Each number is 500 + 40 x the weight over its row's rms, rounded and kept within 0 to 999. Layers, rows and columns count from 0. Numbers have three digits each. The size before them is the row's rms in percent of the matrix's.

# down: layer 6 MLP down (transposed), 1920x832, rms 0.0261, rows 835-845, columns 0-207
# gate: layer 6 MLP gate, 1920x832, rms 0.0272, rows 836-845, columns 0-207
# up: layer 6 MLP up, 1920x832, rms 0.0267, rows 836-845, columns 0-207
down835 101:529500509444508493488475529481497530501511502434507511486582489519533581528478520511459504493516510458567486553496492421515532517484543516483506521499516521446377509495523601554483482566486490541498500566508547555530461522528493468526489481467498529501601582503485485512514558515582511537385495469498522437395567528552442438432552479551449482497540549503558508547488442553493525513573558470451494576488539465503466535533485557441593515499533518551516555494507518504558450460416545480494535439514511576460515547517497525564532482543549550478499539521531459510471532508479466464489479465426524497403488519577529477454531513504
gate836 100:467461558548434502551633482544544420554522502434493553447467576537451481510487417465487511462562531517474526587575558524528534448570584541458557558551550526501509515515566520523498518504579490502478489497549511520505515507502473438560511494492513536485515478479522467488528455516527484547462465477546478530521509503519539481535496570530471532494471452549507454475495493450570517505519536546475484571512534494458488465483482531540482539523498533551464547499501518526541498450509466455478485545535549508481481411516493563486442541560529465529534486466499478545507508537607535469504477489478468507523542497509413433459468472535
up836 097:496520591502486511531554521448511485477457472455504409463425555509472453537480549516568508500517543530484431557543509529504605503500521536571480499518434479549488478441533514482456513486485445544530496549523534504489591503457511502566536538473404550502474578462565462434497511530526574493559544466470477557493505492515543499503508407510551488451503537484502466522493523473551426446444511471491493419485528518498545528548498528491537520540538530545428513548497580533494449533498471531485523550462458529547547534541537475490493497587453449537543556491473506503469526503509562515547509515537464486498558480517444549435510455516
down836 099:510503530501505502502475552477505426479444445481512515537460563502539430536534462463538424523565520474501535521491479483429496446557515497547498553504595535430506555514470471510545440509523475479535514419475527520554511525514527485538451563532390457482468494527514446494506575552532520535573492559521546416484549481487466512501546493494542493513510535477440514452469415530481554517550485500471505512486504487525481544508508473532461521542559502528463501582468447505559392509510451572518507438532472499512502468457466511562485504435452443478456493432483509533511604546515471476536478553495486488473485470604538570512521505405
gate837 105:444414508461493577483460496485501491509536446483527479544499625536513495519526465475498482507538475550487483524511477469477531503588510497517543474507475568522453524479528435478483497481488482568488443499500464447483543522481491486458449537542580507536445541551444486433525482529534452503450429458503479507546531489517483591484488499591511541532488487458400445492510492467515524505474466424543524489401458486442537481528494429540513522514477538526481460492478486452516489543437495495509445498503483542474437518456513496503471504490510501574485487455478442508461509530538518558559449551489528469489490477506470479507486490518
up837 102:431486540545488521582525491502473520480465464515451484456498496518501520508438538490486545423536453437480593507484455507471534511511500499491411529456471481481524489472451560522443392550548476494501471511486524539488437432446538448501516512521448547519548479492513453588582517466478470508495478516537568518499451508512554458527463519496486509511421585563483573557453486555491451522493489519440453571624549513396479498523559437471546520515512524465458539497501523528479480451490492445554488516455461468453464454473479577467533504546530471478433525513498508533521474449491521541552538492568418500511533528541471535485464481568
down837 103:494487474527507521490445425450556482479462556475446577517519533549455494524600537488462524517463527469530511433520457453513463539529535533569538466503450539507509473464494555475543438472486526487576538497559482452503574528505610524423484526627540505505535569530538476535484532493494509528471498443521518459509510588493538446484488512530516505497427475485478483506510478483512551504508452599477561551502530498499538525443426480576479506416540450450482497523541480484491442488479448535481353466562519477501441574511534486458514547450464476467475552418517525548510477495579533519393470458463479545463427542511489549462558491408
gate838 105:582512574472486524572546468493561533613505508493542494536535543514477491544509528526443525531523540535480547515544505498514538482520500494508469443485525491542466535510489530466547452519500559502506479490535460397525424572535472436499467473423469512527532542441543431495444474457540487512456521544508439535562454489540475476614431539519451518520507473457479484524483447564515529512467444410504470510505565511506501449533529479482495541465494497492533473506483531533438507527466490426513479481543505485552450593513498535548530520549486565475515525512497501480528460527496541524483534481429477475512488522482485512487539422431
up838 102:562520486455566520531575469426440447507482490573508490552500439519515530534509514486544513487516474497494441544512463539564522455463460529517462497486483519452488515497449483544557564474431475483514482501453496501496508528533534406458498432526527521470466514457479471440431468528495491498513493542535488438465498535481500555517455473475586510502446501426422448474509475507469579470549397489548488540519518519430449515467553556506446470513498443535501404492494516466522552551491512491477478503535567524547464503375494429474502509459512550419477480477519465523461485540501554447491464471506518493508513499543501502596543525526
down838 103:520568511516482442501533468492479538488490502458456572498472461496504469497458495471520536513465440468470505544486487525497529542530474456487540580499456598487502525499474520456540479491487476497511516457498483421521532465520475547470526496530469538519452456495465457474459594500458487451441493453466466542463544486450537552483477516503496470488525438419491571504495493514486508504554580443432428494551528491471479594499529527593581530454473561433554466539428565507491580426499494505504473508459457516527512495562536431527442549513535544411466517496431421476498520477495495570426534578466529538512497507469423549457462394456
gate839 115:524491515540496509596479586529497432552478506466516474511536543508531525525528544505484498425540473514510516486530507506493523468525562489507576454483512426439435488525499542475573503517504513578453442517509500491571595519502466524499424441561531522530493542506527453470514537457496479517461452522472527511553523480489504436531431592489507487514555483451492459551532478394483499565468468504547511526560554524505467503568504434508515530442578508484531477511539477533501510507500496495518553469546542487440497518539537506503475454531463619507466465460507520527470529477500478508440554542452472463455523535580414453441472401477
up839 106:434509475519476424471498474506502499487479455494525544488554531527465526527482542524413503443535456538533456535541475547480469516478471495534520527547530398535419505458528544447472451537521534474478535566509536491480410496462474420431543517438493473489452466509521494456514578471503515475572504480473522466561553432519420523535495462499487502509438464622540520524474531574483477543553479532532508463526489579475482445530402490435454514508540495488485456522481554480574481425530464424487581476468569484511485540474518421505455580493529565553504486548491546487533453488449517508435514501483490571534460528531563479492579430566
down839 105:493505521482487476542494404496494414423538489468563493477426435455517508544508443489488428485535519481504538455458528535456465525513486469485492470453502501502462439497471478520560501558503531462512536383540539501505524487524525568433472487459537460485473499544473513487438496462554526566497544540483547497517529506539405454538507445514556518456480508421472437494526527553502454466593506595480461518571527440549516444514446510564551531485515472487457437497443456545521436452466498563449503499524488506462461537518504527549573439508485550560441504516460508570494478450479562436512501492480461530529504520506461542499530482524
gate840 105:551516555451541579521551485531540491536507486494438490441517487528515488474502528530488491461521480456472503471422561453478530525529491560547503533476489465482557519497532519553545431544476490481543484533529514557520551558529476402497504454436560423512487513451507452442520484497477486578446515487488509480487539530495414385522447521574536483401507491542521525505499488507385572532491474511487477471469515515551488452501532577483469527453540496497606497509498472509412491479571452574485498529506554523498522502531480511460535536529546484538490477489479564479513531553541511521554501518468553448513542532531452508558424488451
up840 107:502432473491474485501498499480476506461513518535536503528427534534454526496474534468476521557504492455528558481490540503566551435534530505483500498491468525499583498532517483488493458534543540495515504534533502551539547521477500516450593552528583476491512497550477456496565540397453522583410587458475523516534459578495509481491496472471544514495485521495545533477469508417518531454425442489560515505538525527504485479532455467521461463510491573451514467482518489475467443477579504553472418575438498553518499538490528507524567485490499532474477464605407498487488529455476571516453553536545500422526610512459468513599511493422
down840 107:508564477490489538547433497484406534430518485530565451500505479470509504544526522474496502564482375469534545503463522557583606457478528521486435507431487516526479500507494509489485533430552493506469511547579593523498456472514542563454522532491547539527514501487496553518510476535456476474502554473492498474507563529480495493509546493447532530525505525479496548536438511494542538555413553532530492517536488498481437518565504481477540460510551528505510475523506591430505522558562491558469482546512528474467475471536520548534541442441464505442436482516456449539498508446548565548442504517595546492560591466432457476566508445469
gate841 101:534518498484490442540510462509454423503442457474489483502464516492512532424451480521537537521482441490509475520509505531444500547446484582527509521521433517491497500519494497510502505507487539440514472578493491431532499456477460493490535535473462475464507547432516469529491472457549468536498557491470518431491467439506506550508527441479534482454472466495526525534532489489559489541390465507479579451566541477444478489566517468595526467496520396480545470495519473546542502433457558485537457489567485542477518505450474488569492485476452458471529465570543460481520552539521499412505516492536516491527508482535460521483523540558
up841 102:546456415494460414592486519517406553527502485453447608478487551489529536554496520518411432554502531493493523494443477501600456506428524471524498529562447508518530487465504491454445452463548462526548545492532474486515494527465495490485478497439543525477521515422513450518480495491553534530545568482468551537546559531551517486463469499499448500505528453517446454457438448489408436469508545491457563529488459474538506510501494521448527402427439499404498535420430500479531476523533537487499445526499488505526498466483501531508471492560510463489464529439494500584496454509511463522413441542506493506420448440538624452535396495525
down841 101:455544478543517461538483582467473555465500541570525444514396566527548435493457542562468504429453501501458462542532473510514547491533535513485495451502461489520422480517515554520465504470483592444571532466534544524572482556548432474528488531501452549517477500520547475544467561536540523489439408521490487470523566541514552526469548436496479611536492538460467511520507481451424469494472539536523540505482482517475530559477488473460498509468473547499515500471433471471541619423455496527421566543536493538472497470459482480517428508460469445423448553475485467493530418520465445523453531376489451505527533528469473496478548587452
gate842 100:485528564462516540445515513441475432401523518519548505472522486561514504506474441578576435493503506529408465575492546531444455474468555492555482560531482501454545474474507528476566507503529447451489496517487477557525534472430585578472501480460445427453516527458530475467547511392501459464535534433548481549492531451554449489532492546553462547492466539460536474494501517480564457486542528418472518497458514532440571562495519530484551491545467473429462566452485470506496551526530467532464488566495498497458510526542528539500544514476439434379513519502418455487465482523552553455541502487483504486513495492551476458547445527457
up842 087:464518534513405545429584481513487529453484485509460539549531487494487529485502454497514447492507491518489474504550541573508487523471479555535462534522537471474500465555462494499546497494548449418437470457503538462506541493489555513467511484447500436358491552487491436471521501458423478446579517466575550582454499438542563516479450537549477465549500552487492477488492527548571454505520517384536444448477482551481519556476490532474541462523490518500493492435466517529465457506529438517454444555432536465462497535554545535569533574524458467388540520473480404495428511491446515431583542508452509471492483474547556501463558492502
down842 094:448466503546513559530503489563529516515492478560501530524531499500462580467528562451442470447515512497492468440487534523456440535488470462572423448455535545538473482505478495479493535533559494497473420525464516446479525507490548387567442494450538502511475476520530483502627481564450473484555483506530539567466482462510565484474567508528481516498450426502460423536466521465493462467582491496539509444436452493490526490477530490504554485476469520580475520530485506546525351559596498482535485519467504459552490550531488440496458535539562465517472526487591540491483456583532450521540510556588510569514515416586593583499583488507
gate843 078:496518491479476565515454488422538466441527492544531514525550445587522529429481471482415578564476459508497504461383439516502568489519499458514538471509495500576541541535431473575495495471552438564577480569522532488476511529450476473522500513501554555520508500527610445515487514532554442472464524512434474478621502505534484467521481439576472481501537411470539465438468482474512481470482581481446515491454552513523495476526505507537473495562568499465542526512473610554489540533554495489525466412480496504475462412471507449495478579444522531482485506511572520516479525498581534466526456518519441479416414525437491497543521501536
up843 085:500456500545518425576430542496513505415478514504554508495470502468468488446421476492492479537508480549427488536493461527567543498428496445445529461520465490572530477482503480525441453537425544493528461476457513533519507519498488479503498496504505536508486532484576422496543501497490489516523496530512468548555458465498513462515422509537537567526420437543468509499543468495502505505560494458481524504498507496508537517575500490531448553539499527471489511405465572460497514458522465491585427563524488501537494450518536525516501522560510480526415522491474457493534494554524525571502510462540500543481442518558526499536550492499
down843 086:463501468439504487473514423425509529528474534479424578540592520539497490482505547470510509529494491456480513483536445412456451615566545473517491550505531516488446500398534510441503532454446447501494504513507536477512530605537477488518559514491530405557539532559542570467465435517492508529407477477536520458575525542497479530487475482472461441533450449471567448487442516486477466496535539443506445449483477491516479469483470483510508481474505532494524504482510482415490425522477530516522513509493500510465463519518453487432529449520442486482463547541565455447473480506569529427489501504449496451417463606486560491518450489524
gate844 105:573527504534494490499555496534469461505517495488538516472542477509490490517484509536509410520441490473472510511594492524531591565482532579502531535486521485506497479484534528478498487503511518486588461514499505566505452505504486410472483518441509495531551524539447516518459493503548541481579477478553556504538536464549460535561471499503461507552432488531603546491570424532466546544603510477469492512440533525502532438435561506490499541498563559478502536556490425469459486502487483485534545502521497517497454518505479482529512466529540462511537481421457498451505546509557531535504513456466538465502503531515460445451504504581
up844 106:517514450511469444541482433486458452550466554507429422456587544555424507525476470475504506444566515481501496448497519514465570566513429482505538494494546502462503517488505530544532575537402498517530501493580490490392546522575452434462401542520499518473483490467498527588550652508436427459478539530436557462470476539549491449483467455584441533489476501495494590529508514543497550447500555538480490563550450459499448451521538479520574579459458455527505507550497514539508524490505489522483523495601447533545501516487554519519520547523513452465518566437473464475501493467525460461449549506475549486466534551540459521520490455612
down844 105:450496455586466488508500500497494514481476513499561498504517516452494491519459499521488580560471497571520497602525440508517506524590484497422543531496493498526485506478462523506500516564457428505464513504458476519574499484557444523476479533503536546537519472545571473458579567517558461499465486554508504427484505410494463524439514456516488514487539513459500537587503529484456579419476485510500495472523471480452466475467493532511511511499479498556556456437553494533433657481510575509493482543452554477498532473548525477564471527528414509532440531558510553532524517582514493454507525463543445522532522520470515498466440460544
gate845 105:555529474503547535468508527507424511455462502438452445479424560432532461499567502540524481466466467503545563498504481544447461512442472488491500485493519549420474511589470512518533501522446449485560527563534488456472492498508511436494493490499512431495500522517498443433485517551519494485475556550476455485552477522599435427525420512435559481463450545489522472541556473529485493503569539489458520499431500454444527500501389495568464459503551446507483572516487501561528547504500458491434645461523496496509464499507478620520550507569480527543470445476557447446563436553519468572525547526516506523485497514564464528479431477478
up845 108:445412523480523514466464516463505487504514453512551439434494468508463475500470539468560481477488498451443525458529444493472479504463490550548467449473523559523510522503478610484509458423474502575494557508566497473532552470515581501488491543503491511466530538548471517446417442531498470534499610463443490501532482544446444450476534525523424434523507539494528523549484494493466486542521549544465546486469596495531445515532486516536509524489559497466514597459460487475474497520476480481445549521483501576487504586467500505505510509533522568537529558490466491522476448422480554503455506471516522445472480508508467498544506486549
down845 107:492555515438599469465459516526493516506512519516533453507512532503497489403508514481500516519466476530447522535406452552575479496490555561488463473484461551473471524566499564582578485545440514563374585502412520476547533550533466488473485503543565474476525521483501551419502530497533467592564475493551538515506464547464541505494543487540495499515508471407482481483457483529477525561463456460504543409573510443515485540535483476509498582488507535518582474469474502489508506502558542488481540533535512509479571497515581495478460480531506511497508501569428502498511563518494551526481484510469485497522523527489512491530462455516